Each number is 128 + 24 x the weight over its row's rms, rounded and kept within 0 to 255. Layers, rows and columns count from 0. The size above them is the row's rms in percent of the matrix's.

# layer 5 attention query, 128x128, rms 0.198, rows 0-63, columns 96-127
size [105  89  82 100  80  87  85  89  94  85  82  90  88  83  89  94  95 114 103 103 125 109 137  96 135 119 141 120 102 116  98 103  59 118  92  59  90  65  83  74  88  93  90  90 107  88  90  94 103  83 121 101 121  92 119 118 113 101 141 125  92 106  96 122]
[[129 114 121 152 121 113  86 143 129 136 154 123 134 119 123 112 119 105 135 101 147 109 142 138 125 113  67 106 131 155 126 116]
 [111 129 131  93 138 143 138 123 122 150 135 151 116 126 128 164 127 171 124 112 129 107 147 123 122 143 113 151 161 160  97 140]
 [107 131 108  96 126 114 129 114 124  97  63 111 117 126 142  83 160 157 133 132 184 107 138 108  99 119 113 148 126 172 125 156]
 [175 120 114  99 120 111 150 135 127 126 122 142 148 120 145 119 170  77 110 165 144 136 143 146 152 150 157 132 124  79 126  83]
 [140 110 139 104  97 151 126 121  97 125  91  87 120 161 163  77 148 106 161 110 178 111 127 149 125 169 125  85 111 123 144 113]
 [161 128 122  79 147 146 134 110 107 123 115 107 127 134 120 133 169 121 109 152 145 149 136 145 116 127 122 127 124  87 106 110]
 [140 135 116 172 137 148  93 119 126 121 152 132 146 144 166  99 140  72 162  97 163 121 106 107 121 106 120 119  82 113 123 140]
 [151 118 137 118 118 123 140 146 129 148 135 119  95 122 107 114 105 178 123 130 154  53 171 122 119 157 137 127 164 147 122 134]
 [136 109 148  95 136 159 135 133 119 133 124 128 131 103 128 100 121 148 133  77 167 115  79 106  89 174 103  83 136 129 126 100]
 [133 125  96 108 114 138 124 152 134 156 150 151  94 150  76 174 108 156 125 122 102 133 154 126 120 124 155 151 169 142 103 132]
 [154  96  85 116 136 130 142 149 124 118 111 122 123 104 140 126 142 112 138 124 131 165  96 124 131 164 153 146 108 103  94  95]
 [ 80 139 141 118 135 102 130 161 133 129 142 156 151 142 158 133 113 139 116 169  97 184 147 150 143  76 138 143  89 112 129 169]
 [148 127 146 116 114 136 148 114 134 122 101 103 139  97 150 124 152 121 159  92 136  80  94 105  95 135 146 117 172 142 153 102]
 [108 116 119 153 138 141 126 117 110 106 144 114  91 145 106 132  82 150 128 103 114  86 131 101  42 112 119 121 142 131 130 146]
 [114 129 120 131 145 144  87 161 140 147 164 105 113 176 121 120 108 161 112 150 107 138 158 113 124 157 134 155 138 140  97 172]
 [165 125 129  97 132 153 100 135 115 128 133 111 150 139 166 124 132 154 139 118 151 166 114 102  79 128 109 103 130  95 116 119]
 [116 103 118 132 121 115 134  70 140  94 105 132 174 164 114 138 166 145 138 160 129  67 129 138 135 103 120 145 117  91 142  97]
 [132 132 172 156 151 141 126 117 108 159 127 132 101 133 109 133 124 155 110 126 139 119 137 127 124 134 111 144 112 121 163 110]
 [167  83 107 121 129 114 107 127 129 116 152 137 145 143 141 114 154 103 136 102 115 120 138 102 141 131 168 143 134 123 172 100]
 [109  92 104 137 121 123 149  96  98 114 144 107 107 147 112 105 117 127 142 102 138 148 109 162 107 157 102 114  95  78 137 121]
 [115 133 160 142 131 137 105 135  91 133 127 134 105 163 113  95 113 166 126 172 142 132 157 134 166 125 121 159  78 114 133 115]
 [147 116 117  71 133  80 138 106 140 127 128 141 119 133 124 132 143 134  89 114 127 123 141 156 121  88 128 112 111 135 139 183]
 [103 132 111 146 112 136 123 161  99 155 149 129 105 173  85 127 102 136 128 174 104 147 134 161 150 117 100 152 106 130 107 121]
 [116 118 103 138 132 116 102  89 133 120 116 131 154 158 121 173 143 151 107 117 117  75 151 101 138 104 122 131 147 116 123 126]
 [121 143 129 122 107 119 154 158 102 144 142 116  90 101 110 106  98 111  84 141  93 168  98 150 131 125 131 115 125 170 112 190]
 [145 117 137 161  88 182  93 149 115 137  88 118 147 128 128 138 101 151  96 135 123 133 105  98 156 148 115 128 157 137 128 110]
 [132 104  84 109 134 134 150 103 155  90 115 124 171 121 131 147 164 120 178 102 136  91  88 117  88 124 114 107 141  92 132 124]
 [ 99 162 145 145 117 129 130 162 108 155 158 107 124  87 162  96 110 122  81 142 114 115 131 145 132 157 143 115 139 174 106 154]
 [136  95 141 101 148 126 167 131 125 146 128 147 120 135  98 151 149 154  98 153 143 119 140 135 142 171 113 113 158  92 155 120]
 [155 124 137 192 137 142 139 145 114 164 129 131  82 126 118 127 128 110  88 141 123 143 131  88 129 140 165 108 154 135 131 128]
 [148 171  91 191 156 156 129 138 141 133 100 113 113 116 119 115 122 115 144 121 126 109 110 151 118 116 101 149  67 111  70 130]
 [109 129 161 130 168 109 126 146  98 137 111 131 138 102 136 116  99  64 131 110 138 100 107 122 129 106 119 108  69 148 145 132]
 [129  86 157 146 160 138 108 133 114 155 129 143 139 144 105 148 125 174  98 109 105 114 112 109 137 101 115 142 139  92 149 108]
 [106 131 106 132 109 155 119 149 125 154 150 117  89 129  82 174  62 127 125 148 122 156 168 144 170 143 123 129 128 162  88 160]
 [125 120  96  88 129 100 131 129 140 143 113 125 192 124 153 121 175 145 161 114 138 137  65 129  99  94 141 113 121 118 162  95]
 [171 131 116 117 139 126 128 112 112 160  50 176 147 123 138 148 169 167  98 109  98 154 137  83 134 119 121 112 130  97 116 116]
 [150 131 108  92 129 121 147 100 128 121 126 110 145 105 170 123 173 137 166  81 152 116 108 131 104 119 144  96 109 114 163 124]
 [136 101 141 106 155  98 123 128 136 127 106 147 172 148 155 106 170 141 117 129 118 143 109 121 135 130 138 106 136  89 151 102]
 [143 132 140 144  98 141  91 144 152 133 154 115 124 159  91 161  88 124 119 128 101 134 172 130 148  88 114 126 171 154 118 112]
 [101 103 123 112 144 142 145 108 100 110 130  93 152 142 155  98 139 130 165 162 112 100  91 118 102  81 143 106 111  97 123 126]
 [ 81 143 146 155 119 132 133 131 124 118 139 103 113 145 124 135 118 152 102 155 149  92 155 148 170 137 111 128 119 150 136 154]
 [154 149 111 170 163 119 174 131 106  95  81 100 137 111 155 103 178 122 133 130 152 137  94 103 108 167 135 104  92 113 143 131]
 [147 142 143 114 141 148 162  76  98 126 121 124 153  99 154 102 161  99 111 128 119 188 137 117 143 159 194 150 127 132 133 115]
 [140 105 110 116 110 117 127  79 134 160 102 121 124 115 138 110 144 144 140 136 105 161 108 134 123 113 133 115 142 161  92 123]
 [122 107  92 112 137 111 158 110 153 151 150 145  87 131 121 133 126 146 111 157  87 147 147 139 150 119 147 170 110 144 118 168]
 [134 110 147 114 124 131 133  88 158 126  65 136 132 172 122 146 162 146 135 133 143 113  94 139 158 103  72  89 120 111 114  89]
 [114 148 141 179 142 149 136 109 102 150 148 129 104 143 107 154  83 120 119 144  95 127 127 164 166 146  80 153 135 155  97 161]
 [148 140 106 111  95 109 129  88 151  72 110  91 151 121 190 139 128 128 164 112 168 122 117 128 111 111 118  94  90  96 112 102]
 [186 128 108 137  85 145 160 121 130  99 114 152 129 136 109 172 136 126 130 137 141  89 150  74 146 140 102 124 152 106 148 133]
 [128 144  84 134  92 164 103 139  90 147 156  83 143  88 141 144 129 134  57 164 124 141 130 176  95 121 167 156 127 144  65 125]
 [132 138 111 147 102 106 128 137 107 115 132 115 143 124 114 174 165 132 113 129 138 121 146  93 131 121 150 110 148 132  78  89]
 [135 141 115  97 131 143 142 117 119 155 143 116 115  95 140 124 114  90  85 107 163 154 115  82 130 106 183  93 147 129  85 104]
 [140  89  95 131  67 112 140 101 158 155 101 120 128 139 102  91 137 137 147 136  87 140 130 163 132 127  89 133 148 123 104  97]
 [102 148 150 164  91 179 123 143  93 136 142 120 111 131 116 137 155 137 111  97 110 103 145 131 173  71 132 124 169  86 140 128]
 [142 157 155 119 156  89 118 100 158 104 102 177 116  82 133 140 111  99 135 115 161 161 104 128 120 202 104 118 102 113 101 134]
 [106 178  98  93 136 136 104 133 106 147 116 106 132 163 150 160 106 156 123 105 154 145 140 104 108  84 140 135 133 153 137 121]
 [141  75 156 185  79 145 123 108 123 143 150 150 167 137  98 103 144 135 130 130 119 106 129 106 116 116 140 146 131 106 163 120]
 [148  90 168 120 131 122 160 135 144 113  83 135 127 147 144 182 141 127 152 152 141  69 149 117 154 143 117 128  96 122 179 172]
 [143 138 172 122 134 136 177 108 113 124 139 107 109 100 106 112 117 130 116 151 107 124 128 139 124 188  96 133 128 115 128 142]
 [115 109 144 141 105 152  73 158 139 155  97 138 161 152 130 115 129 138 148 142 123 113 140 140 123  87 152 142 155 156 173 136]
 [149 139 134 122 128  96 141 128 103 115 180 192 122  92 115 154 165 114 112 118 126 157 118  82 116 121 130 131 110 149 137 118]
 [145 130 133  86 179 131 137 126 149 143 144 158 135 116 140 118 112  95 113 143 127 166 108 155 122 174 130 177 118 153 156 118]
 [115 133 133 151  90 130 151 167  90 101 170 131  88  84 115 120 161 137  74 150 129 111 149 112 151 151 166 115 110 116  97 110]
 [111 150 135 106 148 138 120 158 140 138 158 138 119 105 133  83  95 127  86 110 160 167 118 110  80 140 159 171 133 131 138 139]]
# layer 5 attention key, 128x128, rms 0.18, rows 0-63, columns 96-127
size [107  97  92  90  97 103  80 127 102 126 111 100 100 106 111 106 132 100  98  95 102  96  99 103  85 103  89  92  86 100  88  98 129 113 109  97 110 108 124 105  98 110 101  82  73 101 105 134  83  75  94  85  84  77  88  85  81  88  75  73  86  86  77  72]
[[136 117 140 117 132 154 153  90 101 126 124 120 190 112 129 129 156 132 123 175  87 124 112 128 132 113 120  88 123  80 157  83]
 [ 72 121 130 108  86 123 133 121 141 119 129 125  81 115 114 131 124  85 118 112 146 108 125 112 118  89 135 112 170 189 157 151]
 [ 90 164 108 160 103 153  96 157 176 172 137 165 118 121 120 127 110 155 150  90 134 145 183 141 114 130 140 151 129 156 107 168]
 [125 108 132 125 124  70  99 123 142 114 110  94 152 122 127 133 146 176 154 121 120  99 113 123 107 155 104  97 182  92 118 108]
 [129 133 100 153 148 105 134 147 193 101 107 165 129 114 135 138 160 116 157  73 157 136 115  91 101 129 123 128 149 107  92 120]
 [153 119 131 132 108 105 121 117 133  96 120  84 148 123 134 132 178 139 143 125 162 102 126 111 115 146 156 119 161 118 157 102]
 [110 153 152 167 123 126 150 133 154  60 118 121 138 130 145 142 151 113 101 124 130 116  69  84  92 100 108 121 129 153 120 119]
 [121 134 136 155 127 104 114 135 138 136 144 139  91 123  98 134 135 111 112  89 164 122 153 117 121 123 155 154 122 206 146 149]
 [105  97  85 113 144 142 102 137  92 141 121 110  82  99 136 170 122 112 150 130 153  99 171 112 125 116 172 147  81 163 119 131]
 [118 136 155 139 113 159 124 157 119 164 100 155 125 115  95 112  78 154 111 147 114 171 137 174 142 131 121 140 151 119 139 147]
 [154 149 137 116 108 158 131 145 113 106 137 128 128 161 135 140 101 151 117 132 120 148 117 167 106 120 138 118 172 124 100 128]
 [142 154 141 110 112 121 155  96 104 141 157  92 165 155 122 111 124 132 134 195  93 181 109 194 156 122 125 112 130  94 125 113]
 [ 95 143 127 165 162 162 128 162 134  89 128 113 134 133 154 144 127 139  98 125 136 110 125 112 140 108 125  95 138 172 142 115]
 [136 119 133 133 108 148 133 155 116 124 145 115  95 124 141 110  65 107 110 126 101 153 144 135 161 124 117 164 128 146 106 147]
 [123 122 151 110  94 127 113 129 137 177 180  94  62 134 115 134 102 129  99 134 148 109 162 156 109 137 148 136 130 153 118 147]
 [ 87  98 139  71 126 133 162 144 137 124 100 127 130 109 145 131 152 129 145 177 154 124 120 127 118 141 120 112 136  87 108 123]
 [156 148 117 148 110  97 101 112 143 141 117 127 127 144 149 135 163 111 140 100 164  88 140  98 125 163 143 115 111 130 124 125]
 [ 83 137 138 123 125 108 130 128 141 128 161 150 142 147  94 140 104 131 120 128 131 121 135 138 142 129 116 159 143 178 131 135]
 [121 177 139 160 179  89 128 102 133 125 122 108 176 134 107  97 114 168  81 127  98 137 114 125 105 103 142 102  96 127 107 117]
 [123 131 106 166 117 157 126  83 120 115 158 148 108 109 133  99  71 147 108 112 146 139 116 127  99 113 118 103 117  98 125 134]
 [131 132  95 101  93  79 123 101  91 137 144 136 104 121 107 106 117 100 119  75 128 126 120 172 115 105 135 165  85 118 116  70]
 [121 119  91 116 147 158 108 145 134 164 166 145 144 132 122 136 148 194 145 119 121 125 129 114 158 129  97 141  94 159 158 133]
 [ 99 116 123 111 130 109 104  94 137 164 100 148  98  83 128 137 103 126 154  94 118 136 139  96 135 148  91 136 132 134 118 113]
 [ 88  94  78  92 119 135 115 131 117 135  89 132 143 109 144 151 157 107 169 115 136 134 126 105 106 163 106 131 146 157 140 125]
 [139 129 143 123 159 143 124 119 130 131 123 105 130 112 153 121 130 193 154 140 132 145 165 128 133  97 126 148  93 153 145 108]
 [ 93 124 132  81 135 116 146 177 120 136 106  85 129 138 145 120 154 123 122  84 177 111 121  93 119 163 157 142 145 143 148 117]
 [154 151 173 140 125 197 115 133 142 125 144 142 126  77 165 113 126  96 135 136 123 141 140 133 111 163 105  90 115 157 116 114]
 [122  88 122 156 123 126 104 141 173 151 163 132  82 112 139 139 115 144 145 141 167 122 122 137  92  98 166 132 117 126 139 160]
 [151 154 104 118 101  93 116 102 136 168 167 180 169 146 107 119 136 113 127 125 126 149  90 118 122  48 123 151 120 130 151 107]
 [137 117 118  81 123 100 136 158 131  82 119  46 109 143 122 126 109 159  99 137 154 104  89 120 110 116 122 149 151 162 144 125]
 [104  79 199 119 109 111 151 170  99 114 139 124 104 138 103 135 121 122 123 125 162 104 126 132 150 198 126 113 140 130 126 133]
 [105 113 166 153 105 120 137 134 154 110 137 162 134 160 125 118 138 127 126 125 151 132  96 135 157  97 140 159  92 143  88 116]
 [136 148 106 107 110 137 147 103 145  77 116 151 172 107 163 119 190 137 163 153 167  98 106 129 106 118 137  96 114 102 152  85]
 [118  97 151 104 136 116 102 152 128 174 144 132  71 142  97 160  86 149 111 124 121 137 161 124 108 136 131 157 162 160 132 173]
 [169 118 118 184 111 118 158 129 131  64 123 108 165 109 150 107 177  66 127 114 156  86  96 103  98 135 139 120 124 111 101 120]
 [133 131  95 120 110 154 106 145 125 100 109 152 153 110 157 163 185 145 194 108 157 109 109 154 126  85 139 101  79  99 128 117]
 [174 118 130 118 128 144 152 165 171 101 123 121 165 148 182 120 164 107 125 124 154 129 118 114 111 121 116  93  88 111 116 110]
 [171 136 128 129 116 153 106 104 123 104  87 109 177 112 162 132 169 109 181 133 160 111 120 142 115 125 143  79 110 113 129  78]
 [ 85 125 121 131 139  95 115 144 126 137 161 119  82 172  76 153  89 143 100 145 109 148 128 141 130 126 101 184 134 152 113 185]
 [137 129 134 165 147 112 149 111 132 118 106 156 145  83 160 125 176 100 132 121 137 100 125 125 118 149 147 102  95 102 130  60]
 [147 130 137 101 161 147 146 140 143 158 112 145 115 130  79 100  71 106  91  82 114  94 159 137 136 184 166 132 188 118 108 127]
 [137 104 156 154 107 169 145 136 120  91 124 113 185 122 172 132 171  97 171 136 144 108 122 119 135 124 181  92  81 117 161  85]
 [108 125 108  86 107 112 151 144 132 115 143 131 154 113 145 130 186 150 144 134 132  71 110  94 137 141 123  79 118 113 122 105]
 [113 122  90 104 122 119 145 133 129  96 141 120 173  80 157 133 138 176 149 113 136 131 105 122 123 111  87 134 102 103 141 142]
 [134 144 131 117 139 128 137  84 128 127 113 130 126 115 127 116 109 171 120 130  93  99 108 120 109 138  90 138 139 132 148 132]
 [188 135 110 110 130 141 142 115 120 109  80 130 166  87 161 143 134  77 176  96 139 133 111 147 130 111 152 114 126 113 147 115]
 [ 94 125 146 143 160 130 140 155 116 166 133 153 110 117  82 105  75 130  86  97  93 137 146 118 150 135 138 150 140 152 151 175]
 [161 140 124 146 122 121 148 100 130 112 102 104 152  81 171  77 177 105 139 144 155 121 111 142 119 117 145 107 131 113 123  86]
 [108 105 161 167 117  82  96 128 106 144 137 121 144 134 170 159 164 171 167 162 153 170 135 149 129 130  93 118 111 125 156 150]
 [101 125 118 124 172 122 146 126 137 138 142 177  94 156 130 146 150 158  94 119 185 102 147 134 196 126 146 120 134 105 115 107]
 [ 97 137 138 156 158  61 123 138 112 124 131 118 123  79 123 159 142 111  96  84 129 143 104  80 131 143 100 145  73 142 115 115]
 [ 58 102  94 154 148 127 114 161 127 144 134 151  75 125 147 134 127 159 107 141 124 120 142 172  94 104 139 147  93 146 139 134]
 [126 156 103 157 122 145  62 148  99 109 117 116 136  90 139 151 114 157 181 149 124 152 133 163 190 107  86 113 113 103 149 143]
 [ 85 103 129 117 192 125 110 142 126 121  84 146 123 153 131 116 146 131 153 108  93 142 180 144 177  94 132  76  94 137 112 136]
 [119 102 111 105 102 134 149 116  91 146 155 127  92 150 128 110 136 121 172 140  85 172 137 184  99 101 156 158 178 136 148 156]
 [145 144 113 114 178 121 166 146 100 183 121  99 125 160 108  82 151 119 143  58 144 101 114 131 107 118 126 153 150 101  91 137]
 [120 125 129 188 100 131 100 137 143 136 134 191 121 147 125 160 148 156 137 189 147 116 121 175 123 153 122 143  94 105 162 133]
 [161 128 122  67  96  87 115 124 174 137 106 118 150 132 134 124 102 112 120 151 125 153 169 118  89  93 111  86 138 137 154 123]
 [174 134 115 111 112 160 125 163 106 161 119 142 133 143 116 139 125 134 151 171 111 125 150 156 166 109 150 122 171 123 151 141]
 [ 91 120 120 154 119  75 110 101 148  93 167 134 113 129 122 149 137 135 117 146 152  87 111  83  83 138 125 136 139  88 124 126]
 [118 108 168 124 135 111 144 101 117 114 156  90 124 157 127 167 145 122 126 116 129 154 133  71  93 165 139 178 110 132 122 153]
 [155 133 102  57 102 138 161 138 143 125 139 110 111 206 110 155 120 145 138 156 152 136 126 108 149 134 124 101 146 149 106 144]
 [108 114 137 169 120 127 107  83 112 122 137 151 141 105 129 103 131 139 141 133 118 148 136 148 146 131 144 160 112 137 137 112]
 [107  83  77 149 114 163 138 126 140  90 143 133 103 136 114  50 149 142 109 147 111 126 137 172 120 117 156 167 109 127 135 146]]
# layer 5 attention value, 128x128, rms 0.153, rows 0-35, columns 96-127
size [ 90 105  95  86  99  89 102  87  89  93  98 115  94  97 107  78  79  99  93  93 108  92  85  84  95  85 102 108  92  85  84 102 106 109  93 108]
[[153 176 113  86 126  98 124 125 140 141 146 113 117  95 124 169 149 119 141 132 114 137 121  89 117 118 133 148 136 128 134 111]
 [136 158 164 142  95 134 103 126 169 132 108 108 124 138 157  98 119 174  97 150 141  90 131 157  95 129 121 114 158 141  95 138]
 [ 97  92 138 152 103 131 104 139 132 128 121  72 159 126 123 116 102 149 137 198 131 114 134 139 136 134 135 118 122  97 123 140]
 [ 90 121 147 128 108  70  82 120  77 110 152 182 141 147 114 137 147 136 132 163  99 120 150 115 116 102 150 134 126 128 103 128]
 [123 117 140 147  94 132 152 123 160 126 108  68 139 103 122 108 129 156 124 179 124 115 135 147 123 153 100 130 135 142 128 150]
 [ 90  86 136 133 152 115 150 126 131 147  94 125 141 137 129 111 116 132 144 111 135  87 109 120 160  97 195 131  96  86 115 158]
 [104 171 142 154 139 166 144 143 159  96  80 133 130 125 121 127 124 138  71 105 165 100 142  97 160 137 139 123 135 112 115  96]
 [127 117 119 101  93 151 115 114 100 126 103 186 102 102 105 155 138 110 150  84 106 148 121 130 106 132 143 123 173 162 103 146]
 [136 159 128 118  83 171 121 154 185 128 140 132 154 126 118 113 145 138 109 101 131 101  61 115 116 158 127 133  92 150 171 107]
 [134 137 148 180 128 118 108 119 138  97 123 155 127 135 126 127 129 105 122 105 139 123 111 119 151 113  72 119 109 140 104 158]
 [ 97  61 104 121  75 157 117 130 130 120 119 110 133 134 122 126 133 162 148 138 113 125 140 158 168 129 130 117 124 157 114 137]
 [106 129 154 136  93 152 144 104 163 109 121 123 146 113 135 137 112 123  84 148  93 113 131 120 129 108 144  92 162 141 146 139]
 [ 89 124 107 111 133 119  89 133 107 102 156 144 134 117 143 128 108  89 113 129 127 102 115 103 156 130 161 133  54 106 102 150]
 [102 128 163  94 127 106 121 152 168 137  93 141 111 108 128 150 134 156 103 141 190 109 107 146  86 154 128 151 137 133  85 157]
 [116 129 105 148 130 115 130 135  95 134 157 144 119 134 132 137 124 110 129 123 134 117 115  94 122  77 144 119 116 128  94 161]
 [120 143 118 172 109 147 115 120 114 152  98 119 114  81 137 156 131 115 110 164 151 132 131 124 127 115 125 111 176 103 113 136]
 [134 129 150 117  91 121 127 128 150 122 128  80 157 120  94 123 124 140  85 149 136 112 151 135 180  93 144 170 141 161 155  99]
 [ 99 147 110 113 121 126 145 132 176  96 110 118 131 121 155  79 112 132  85 153 142  68 162 133 178 113 153 136 120 138 108 131]
 [152 139  93 132 124 161 128 100 189 115  94  71 120 106 155  83 117 137 119 133 111 130 136 141 159 136 100 113 164 143 179 152]
 [114 113 121 185 109 135 139 101 117 137 137  95 118  72 145 140 128 160 172 171  72 148 144 133 133 113 135  98 159 130 123 121]
 [134 129 125  77 143 102 118 137 130 150 143 162  99 141 127 121 145 152 136 116 144 136  90  95  94 167  89 113 143 132  65 144]
 [119 107 134 120 129 107 158 140 131 124 163 145 148 146 109 102 125 143 104 163 114 117 125 147 148 160 123  80  90 112 154  96]
 [120 168 135 144 167 145 175  97 129 121 119 106 137 100 129 122 137 134 104 114 105 176 143 106 134 184 124 110 141 133 111 151]
 [ 95 118 148 138 155 117 134  93 145 140  93 168 156 107  96 131 132 135 120 109 129 130 124 133 111  79 150 136 110 143 147  99]
 [131 141  91 102 141 152 173 123 160 118 136 101 139 118 145  96 128 189 143 116  91 144 117 137 133 133 165 158 108 129 133 115]
 [105 144 138 122 149 128 155 100 130 105 127 186 141 146 114 159 159 183 109 134  87 124 122 103 131 121 122 121 125 145 157 113]
 [112  34 128 105 154 132 156 114 139 102 145 128 139 177 116 148 103 143 103 130 153 127 165 135 118 117 120 120 126 126 128 104]
 [157  93  95 181 118 116 107 124  94 157 126  59 150 156 134 117 135 144 160 121 137 151 148 121 150 105 138 150 104  97 178 140]
 [ 83 117 155  80 119 111 139 120 176 124 134 143 117 122 108 110 149 144 132 151 170 161 100 162 164 118 160 131 146 162  75 139]
 [160 113 125  65 138 120 101 142 131 138 132 130 144  97  98 112 130 145 147 109 136 119 127 150 142 135 172 155 164  96 138  91]
 [ 92 131 173 142 105  98 109 124 131 141  90 128 123 141 157 162 129 167  98 114 139 159 152 123 144 113 108  71 107 147 137 140]
 [164 129 143 121 109 152 105 145 130 125 143  79  99  99 140  72 122 114 122 134 135 142 148 194 154 199 125 105 189 129 112 145]
 [142 141 114 142 107 121 156 136 132 121  96  93 110 124 140 123 134 136 130 109 115 194 150 167  80 135 142 172 130 141  81 154]
 [157  77 110 117 170 118 140 136 152 124 140 113 155 110 114 118 140 129 138 123 101  92 111  94  89 100 143 139 149 146 172 149]
 [108 132 138 127 149 133 105 109 145 123 162 121 103 164 142  88 135 117 114 148 139 124 149 123 131 135 128  81 107 133 204 111]
 [149 101 184 145  83 161 165  87 150 137 172 119 135 118 153 155 125 149 115 132 139 152 159 131 154 177 125 123 132 125 154 126]]
# layer 5 attention output (transposed), 128x128, rms 0.152, rows 0-35, columns 96-127
size [ 88 105  91  81  94  89 101  84  88  92  95 114  91 101 105  76  78  98  87  94 106  89  80  82  97  87  99 104  88  87  83 100 111 110  96 105]
[[132 110 109 168 135 183 134 158 126 101 110 127 157  96  70 114 121 125 126 135 117 129 134 109 106 121 130 118 134 138 127 141]
 [103 142 103 121 174 116 109 125 146 135 197 146 106 117 177 157 110 140 149 128 156 123 158 127 173 151 108 112 136 121 146 125]
 [ 92 151 160  57 152 117 123  95 147 140 121 176 106 151 116 109 132 124 123 118 141 114 138 154 145  79 123 144  87 117 152 127]
 [129 155 131 111 129 177 155 129 142 136 111 175 170 101  60 146  95 139 105  74 140 161 133 112 128  66 174 122 154 106 147 116]
 [ 99 167 155  71 137 120 146 100 125 132 145 167 107 184 131 103 137 125 126 148 142  96 134 153 162  86 105 126  88 117 147 115]
 [134 113 139  87  87  96  94 136 168 155 103 124 109 182 158 115 132 136 116 136 140 135 131 125 131 111 128 108 113  74 170 101]
 [110 149 104 133 149 103 105 130 119 150 137 151 125 145 136 137 146 115 148  98  90 122 108 133 101 145 143 143 140 132 116 136]
 [136 122 142 143 140  61 133 158  90 147 126 111 127 128 146 129 160 149 101 157 144 147 112 106 130 137  99 116 125 140 147 102]
 [132 130  71 135 155 118 117 144 145 132 152  84 124 164 119 135 140 143 145 129 140 115  83 111 124 132 112 124 191  84  96 141]
 [146 128 134 108 164  90 132  89 124 148 130 148  97  94 166 138 124 130 115 102 163 150 177  87  80 136  99  79 166 152 130 132]
 [166 148 154  91 118  98 134 134 151 120 107 173 139 185 134 137 158 154 137 105 144 123 120 157 137 117 116 110 116 132 145 113]
 [122 138 114 129 163 149 139  86 111 118 159 116 158 194 183 153 121 131 154 163 134 125 134 139 146 122 156 156 166 122 127 120]
 [134 135 143 156 157  92 139  90 130 140 113 138 140  98 110 103 151 146 113 134 119 132 174 142  88 100 187 109 129 108 121 167]
 [153 151 109 124 119  95 170 153 127 137 168 126  91 131  88 112 137 105 124 114 104 142 127 118 147 138 125  50 126 142 171 152]
 [146 100  87 126 133 150 112  75 150 138 147 116 132 119 183 114 132 152 150 133 156 109 160 122 136 125 123  90 153 111 134 148]
 [120 120 134 106 147 158 146 145 114  80 129 125 151 162 107 143 111 104 122 137 118 146 125 137 131 170 123 108 128 132 133 106]
 [159 135 116 151 129 140 119 117 102 123 105 177 141 137 131 126 144 134 135 136 113 134  67 140 122 118 109 138 136 138 124 142]
 [158 151 129 120 121 127 132  97  85 158 148 140 148  92 147 136 114  62 124 149 110 135 120 125 142 106 148 125 149  97 130 194]
 [168 100 155 147 130 153 126  84  81 130 115 117 133 145 140 154 123  80 135 139 137  74 145 154 156 178 107 139 157 148  66 138]
 [116 151 181  88 133 163 110  77 126  90 106 145 163 131 140 154 103  97 119 106 151 120 176 149 173 128  85 126 115 108 115 118]
 [158  97  73 154 130 127 141 167 165 154 177 106 122 126 116 116 136 173 129 122 137 124 164  98 136 122 125  95 157 150 145 114]
 [108 165 132 103 117 102 111 110 151 123 146 127 150 139 129 129 133 143 142 105 115 127 133 155 154  70 167 160 121 119 120 134]
 [113 134 129  92 133 100 136  98 135 154 125  89 160 140 148 129 148 110 136 155 111 105 135 147 120 125 135 119 113 129 104 139]
 [158 115  89 136  98 181 138 100  93 131 109 109 128 143 116 169 118 143 120  68 109 134  90  91 128 139 122 100 151 118  90 119]
 [117 119 114 178 121 179 125 164 148 137 124 115 131 146 118 146 128 162 122 129 122 120 177 122 140 120 108 140 122 120 114 126]
 [104 151 132 129 129 153 127 117 150 162 124 111 156 123  85 129 148 176 102  96 149 126 146 121 133 123 129 115 135 129 115 135]
 [148 150 121 118 100 112 124 111 132  94 136 140 160 135 106 156  89  94 133 134 104 159 104 123 106 125 106 145 106 145 156 123]
 [120  85 165  99  95 180 116 130 173 127 102 153  96 163 123 123 116 157 131 106 141 109  96 155 127 160  94 129 138 127 115 100]
 [157 118 131 111 116 110 141 131 132  90 119 135 152 119 111 149 136 112 113  98 108 137 140  91 119  99 113  80 126 146 179 180]
 [157 111  88 172 125 122 125 204 108 135 110 109 133 118  88 175 119 133 103 108 113 162  80 103 123 131 151 139 141 177 137 137]
 [113 135 119 150 157 160 119 122 154 106 145 136 145 138 131  87 135 135 137 113  94 111 151 122 147 167 139 113 121 167 160 112]
 [114 137 153  98 140  71 140 144  96  84 168 126 135 125 136 168 143 104 142 141 116 103 121 165 126 155 135 146 116 171 141 137]
 [ 99 117 113 147 138 142 143 106 110 110 100 130 139 146 145 132 123 127 108 122 130 136 128 132  83 143  70 127 153 141 130 114]
 [141 144 119 124 101 119  90 157 117 123 110 135 124 151 106 140 143  93 134 117 123 145 150 106 112  83 122 125 142 171 106 152]
 [151 188 109 129 105 106 187 146 121 146 138 134 150  75 108 123 107 130 152 180 126 111  93 162 115 136 130 123 114 152  83 139]
 [167 113 102 131 155  76 116 103 130 103 107 166 141  88 131 165 116 107  92 125 115 123 109 114 159 173 127 125 112 140 161 160]]